Part of a small language model's weights: capped logits.
Each number is 128 + 32 x the weight over the matrix's rms, rounded and kept within 0 to 255. Layers, rows and columns count from 0.

# layer 5 MLP up, 768x256, rms 0.0655, rows 171-183, columns 128-255
[[157 131 178  99 115 122 127  74 103  82  73 117 132 127  74  41 165 117  89 123 142 101 102 144 150 136 136 144 139 132 163 109 146  81 170 101 112 139 142 114 132 150 128 151 135  85 155 109 138 119  71 178 150 107  64 156 101 128 136 149 156  75 160 181 133 149  92 128 173  84 121  91 103  84  98 174  67 160  67 109 118 140 142  85 187 117 137  83  90 115 120 171 178  71 124 188 107 169 122 100  72 123  59 129 161 142 122  74  99 116 122 101  96 141  96 140  87 152 144 111 128 114  88 146 108 147 128 159]
 [149 191 155 127  96 129 180 211 164 159 147 132 121 115 121 141  66  70 187 198  98 113 141 148 115 123 131 133  85  24 139  99 124 114 162 148 150 121 156 144  99 125 104  74 144 102 171  94  98 116  64 183 173 143 152 134  84  81 122 109 155 129 128 105  62  95 117 105 114  92 128 163  94  98 104 123 107 112  93 100  98 150 188 118  82  83 116 121 141 148 179 166 125 111 107 150 132 149  97 142 122  89  76 140 105 155 141 125  73  80 155 166 156 126 124 166 150  87 173 168 133 188 116 141 149  63 172  92]
 [155 134 151 100 134 157  93 182 142  95  72 142 184 130 192 123 149 158 109  98 154 127 114 153 121 158 170 131 110 120 172 130 167 119  96  87 172 128  81  78 119 141 161 117 150 181 159  67  94 176 181 114  67 124 178 124 142  72 101 113 133 184 167 137 171 106 103 138 201  42 112 144 145 129 139  97 101 162 116 133 132  67  95  84  90  96  92 112 113 139 132  67 150 109 169 145 177 169 179 171 113 110  95 130  87 156 171 136 173 164  86 166  99 156 137 131 113 111 121 135 153  83 143 150 182 112  86  87]
 [129 158 112 148 134 155 158 187 157 130 124 152  84 118  84 179  81  63  89 169 155 142 167 203  83 166 121 148  65  74 134 106 117  47 158 138 143 145 142 140  95 122 135  88 144 117 132 137 120 139 122 150 151 114  92 130 147 100 103 103 103 130 119 113  95 145 100 145  84 104 102 115 127 100 117 117  84 223 172 119 123 117 135 129  94 137  92  95 109 117 135 115 168 126 111 157 102 116  99 135 122  83 125 231 133 129 111 105 115 136 145 196 112 135  96 152 132 130 221 199  82  85 164 144 102 120 180  84]
 [108  71 135 131  42  90 109 123 114  79 124  98  79 113 127 162  96 140 143 136 120 152 164  84 156 136 161 124  84 146 173 120 111 136 120 111 127 136 121 144 144 119 163 106 109 110  90  62 167  92  69 104 183 109 138 166 172 169 143  90 112 134  83 135 156 148 154 138 101 114  58 160 144 114 177 130 128 172 135  90 144 200 144 101  87 133 154 147  77 162 142 110 147 119 155 135 161  96 164 135 137 142 106 138 192  89 125  94 126 121 138 151 197  93 148 142  76 149 114  95 164  92 120  87 120 141  85 164]
 [145 127 110 148 100  90 123 169 124 121 136 134 130 146  94 119 147 189 111 190 137  76 164 167 126 155 205 148 154 144 150  96  95 158 136 102 106 131 168 137 153  85 142 140  69 137 144  89 173 186  78 146 156 132  98  96 117 114 189 110 147 107  69  87 105 163  94 116  77 170 143 122 168 168 187 104 127 136 110  62 108  67 179 108 114 111 102 150 109 143 125 131 152 102 141 179 118 101 173 169 178  64 204  88  91 145 108 107 127  91 131 122 144  70 168 148 165 123 107 104 145 100  94 118 129 157 133 127]
 [ 93 160 146 143 136 136 139 171 114 123 125 147 113 139 141 150  95  85 127 125 116  96 150 150 131 127 118 104 173  66 141 134 141 119 151 104 126 125 153 124  95 156 147  66 113 137 111 110 133 102 122 176 139 148 133 101 124 110 146 163 123 138 116 132 159 154 128 169  91 106 128 135 114 154 139 144  99 127 124 143 125 163 110  96 135 113 103 163 100 115  94 139 116 125  98 126 148 131 162 127 140 141 179 113 100 100 166 120 141 103 145 168  99 102 129 142 141 159 139 149 178  84 146  99 104 146 122 141]
 [ 67  86 156 114 118 140 154 122 129  77 142  55 127  61  86 127  70 126 144 114 171 106 142 103 111  78 127 162 115 126 146 134 139 171  59 126 147 139 126 122 131 115 143 153 139 148  84 110 144 203 135 131 127 142 162 164 137  84 163 101 163  98 139  84 171  98 115 167 121 114 140 102 142 201  90 157 149 185 135  80 157 151 115  40 156 107 143 122 111  74 117  85 126 107 172  99 131 101 164 134 124 103 130 110 112  66 160 122 103 155 139 169 132  98 196 121 162 167 141 134 139 141 167 118 134  96 151 141]
 [ 94  64 126 127  91  62 184 106 165 108  95 142  97 135  81  56 160  91 176 112  81 105 130 190 116 106 149 173 101 124 189 100 165  70  72 127 164 122 137 128  85 105 103 104 187 116 120  80 126 147 162 153 136 123 123 123 113 128 156 174  89  91 125 154 132 184  91 101 150 131  76 134 126 137 175 106 134 137 198 157  91 123 115  90  86  84 137  92 117 104  96  91 107 144  79 148 112 153 109 111 122 121 128 126 161 163 144  94 145 101 175 129 112  95 127 155 128 104 117 106  99 114 151 101 155 187  60 165]
 [129 177 120 118 132  85 122 168 101  96 130 131  58 110 173 116 116 140 118 109 166 147 101 149 126 121 103 156 139 132 158 113 133 105 144  88  95 172  97 100  96 110 160  96 119 110  94 107 111 141  89 210 130  90 157 135 144 126 125 165  91 106 155 137 124 131 142 118 119 126  82  90 109 145 144 118 119  94 139 110 193 152 150 107 122  82 140 117 137 115 164 160 111 112  66 112 143 110 105 144 206 105 185 129 132 174 130 115 185  57 183  76 217  90 184 118 134 130 151  70 162  88 119 107 176  85  49 156]
 [141 165 135 134 151 124 107 159 145 108 151 149  76 138 167 154 120 141 111 182 151 162 132 171  82 122 150 130  93  60 136 153 105 109 142 123 128 151 119 167 177 160 144  85  93 121  80 130  88 173 147 160 160 133 158 149 116 166 169 110  75 118  65  76 171  96 107 113 139 183 120 103 119 106 172 162  93 182 112  63 129 145 122 123 141  96  49 122 106  97 149  95 113 113 116 137 139 145 136 163  76 111  85 109 153  94 136 134 164 123 119 104 125 119 106 128 143 156 125  90 127 202 108 156 120 125  91 115]
 [170 142 135 133 177 163 115 120  79 131 111 104 127  80 146 122 104 127 148 113 112 146 128  78 145 123 176  80 161 145 151 100 132 157 155  98 147 160 145  76 101 104 217 102 149 122 120 180 141 115 105 171 151 149  77 195 167 119 136 139  91  78  89 149 136 109 182  68 156 133 112 159 146  84 161 142 130 146 182  95 144 149 127  92 127 143 151 140  83 122 125 122 115  78 109 137 106 121 165 101 169  86 126 170  88 157 131 122 100 144 165  90 159 133 165 122 185 158 108 142 106 125  80 173 192 111 106 138]
 [ 78  94 118 127  92  84 202  89 126 113 174 146  65  76  90 139 150 156 141 165 135  49  75 195 151 125 159 168  89 124 118 139 131 115 130  86 123 114  96  91 165 133 127 137 155 128 140 165 120 107 120 183 203 153 198 128 137 138 104 133 106 158 120 120 176 119 117 150  85  64 153 101 126 140 127 186  96  84 123 110 190 117 160 128 125  72  99 137 101 111 175 126 126 126 104 142 131 135  97 142  90 134 110 112  66 143 137 128  91 130 214 145 166  40 161 149  77 105 161 123 141 153 166  97 134 151 144 159]]
# layer 5 MLP down (transposed), 768x256, rms 0.0594, rows 171-182, columns 128-255
[[172 114 148 122 142  76  82 105 111 133  70  81 168 183 109  84 154  76 115 122 148  86 112 150 142  97 107 113 202 145  96 166 121  84 171 119  98 140 149 139 104 199 164 169 144  43  91  85 132 108  89  74 101 142  19 116 174 153 130  81 166 185 143 171  55 147  66 144 165 127 193  93 104 128 104 165  99 168 126 117  65 164  94  96 172 180 154 127 153 197 118 150 174 114 121 152  82 142 140  91 183 130 134 121 130 117 149  99 161  85 137 127 105  72 146 165 164 180 116 120 151 143 122  86  97 126  66 112]
 [168  70 171 134 118  86 195 161 171 120 194  63  91 147  90 154 108 117  87 148 116 183 198  44 149 146  42  94 181  93  70 169 116  81 156 157 125 139 169 142  81 140 111 129 174 121 136 111 140  89 170 149 165 164 145  90 117  94  99 144 132 102  89 172 115 115 119 158 168 164 133  81 149 124 104 118 109 129 151 149 139 160 146 175 148 120 122  97 121 100 137  73 138 151 129  70 118 162 149  71 160 141 159 127 103 211  54 219 139  94 106  99  80 131 187  49  84 124 124 129 121 132 134  85 165 101 159  72]
 [151 111 120 135 123 167  79 135 149 103 125 151 168 159 147 113 115 162 147  77 151 141 151 101 148 136  82 182 143  77 144 187 181  79  97 129  79 176  81  97 135 122  83 129  75 148  99  85 109 171 174  92  82  94  91 124 104 108 119 168 107 195 160 158 200 107 105 100 160 151 178 179 135 122 114 116 152 171  77 132 151  68 110  54 160 110 130 123 150 165 142  76 155 126 138 100 156 181 126 146 113 140 130  85  97  98 133 151 130 131 140 130 162 142 155 101 117 121 165 108 131 158  79 148 162 130  91 128]
 [ 79 147 160 109 170 100  87 141 129 110  69  70 129 111 121 135 105 100 144  71 157 123 120  55  93  95 112 106 109 167  99 143 174  87 147 142 152 127 148 201 127 189 159  85 169 160  31 189 170  90 174 103 133  98 127 141 142 158 158 124 155 115  66 127 105 147 160 126 116 138 152 113  83 138 120  88 107 121 142 130 148 163 122 199 149 106  83 226 139 123 133 125 136 146 129 110 103 153 120 161 136 167 138 134  99 108 140 139 118  76 162 147 128 109 108  62 164 155  97 118 118  99 178 179 170  82  96  90]
 [115 192 160 142 121 100 152 110 158 149 103 167 150 100 130  88 119 158 157 148  85  98 139 140 135 111 170 181 116 137 130 153  73 158 155 158 185 113 109  81 123 129 132  89 149 128 106  77 134  86 135 217 116  99 102 136 170 132 130 143 120 145 116  74 156  57  98  85  69 150 145 113 141 162 116 127 140 134 158  78 156 110 128 103  97 185 126 131 133 174 136  91 125 121 110 104 149 129 100 100 119 171 110 150 102  89 134  81 208 125 122 139 110  89 108 141 173 109  95  82 140 115 141  96  41 132 159 149]
 [177 149  78 157 102 102  99 152 147 153  81 110 164 138 159 123 143 147 116 192 136 117 159 159 144 179 122 139 190  82 111  76  81 123 201 162 130 152 108  73 137 140 120 128 101 101 105 148 137 143 155 148 131 145 102 135 145 123 115  89  50 130 124 105 105 174 150 109 178 154  98 176  94 143 141   4  95 117 199 150  80  79 113 108 138 114  99 105 188 154  94 138 136  96 130 202 117 145 138 149 124 106 188  21 125 105 135 134 111 120 173  87 106 114 134 186 116 148 143 155 208  82 149 143 160 133 153 101]
 [126 145 102 104  68 130  87 134  83 120 100 169 134 154 138 151 104 142 139  94 152  93 131 143  87  96 115 102 132 107 125 127 120 115 121 129 140 127 108 148 119  93 139 146 137 128  95 100 107 134 166 118 130 167 114  77 143 156 113 182 161 155 126 169 117 117 110 112 127 152 167 109  76 111 116 117 153 137 132 144 142  97 138 126 157 139 109 138 139 120  76 119 154 160  98 174 114 138 157 124 131 137 129 102 126 128 139 127 153 152 169  80 113 137 165 118 135 136 155 124  88 150 153 121  79 156 164 120]
 [142 126 102 120 121  86  81  91 124 130 142 125 124 129 118 121 138  88 167 129 140 160 148 134 143 158 173  95 118 115  80 114 140  98  83 131 122 102 127 160 125 109 137 126 134 152 107 130  67 109 134 110  94 165 175 144 103 101 138 150 124 123 138 180 138 129 108 118 139 156 111  93 177 110  80 183 156  60  93 114 163 134  93  84 144 116 119 131 146 125  90 157 124 121 126 135 113 130 125 126 129 154  98 141 127 166  88 157 158 120 182 105 138 126 158 154 162  72 122 101 101 160  81 157 154 161 171 174]
 [158  93 155 101  98 102 121 134 100 154 131 132 137 160 133 158 198 105 160 117 147  92  83  66 141 115 110  63 114 158  80 154 171 129  99  91 183 104 177 201  95 149 125 109 107 134 118  87  75  95 137 131 111 167 136 135 171  91 121 148  83 186 126 108  95 162  94  88 106 181 155 120 145  99 165 110 171  99 164 120 140  99 114 100  68 153 204 163 173  79  76 104 116 117 133 121 157  89 141 120 124 101 137 125 139 114 105 140 161 130  84 119 109 182 113  62 142  81  82 112 106 100 149 119 166 169 129 126]
 [151 159 130 142 110 142 118 110 137 154 136 172 169 177 136 174 116  89 134 130  68 112 135 140 131 170 147 139 149 158 130 183 127 107 114 122  87  90 132  95 128 102 111 145 133 130 157 148  98  94 166 130 100  93  85 111 112 141 139 143  87 122 182 142 140 174  96  93  81 142 157 120  71  60  69 172 152  98 114 138 150 152 154  77 108 134 152  85 104 133 116 131 106 133  97 131 189  81 104 174 194 161 175 102 136 114 148 134 114 130 104  79 133 150 192  36 138 105 125  91  98 191 148  80  96 135 107 167]
 [170 131 112 108  89  85 102 117 135 162 156  97 143 195 145 150 105 102 135 134 146 121 128 161 112 122 161 152 128 127 176 115 129 158 119 120 210 143 179 101 185 153 125 108 119 136 110  55 128 166 107 116 151 170 148 114 108 155 140 113  90  97 124 118 165 168  97 139 115 136 111 135 151 203 105 112 103 111 150 172 100  99 144 162 115 127  99  89 137  67 117  87 173 158 145 129 116 124 140 105 144 123  99 141 149  59 110  43 122 108 156  93 144 135  82 187 102 117  79 123 127 147 152 181 149 114 142  94]
 [ 82 145  97 116  81 117 131  85 140 146 189  97 169 140 148  81  94 102 107  88 140 124 137 167 136 206 145 123 125 144  94 182 146 109  97 104  93 115 104 183 106 155 149 151 131 148 128 124 132 172 215 157  73 133 111 110 118 151 140 130 141 129 123 158 107 153 140  89 134 194 153 107  89  66 137 134 154 130 105  95  87 124 157  69 119 130 161 181 110  93 129 134 139 114 187 126  98  94 121  74 107 147 102 129 120 116  61 142 156 163 123 111 102 152 130 121 186  74 186  71 118 140 117 120  59 153  95 226]]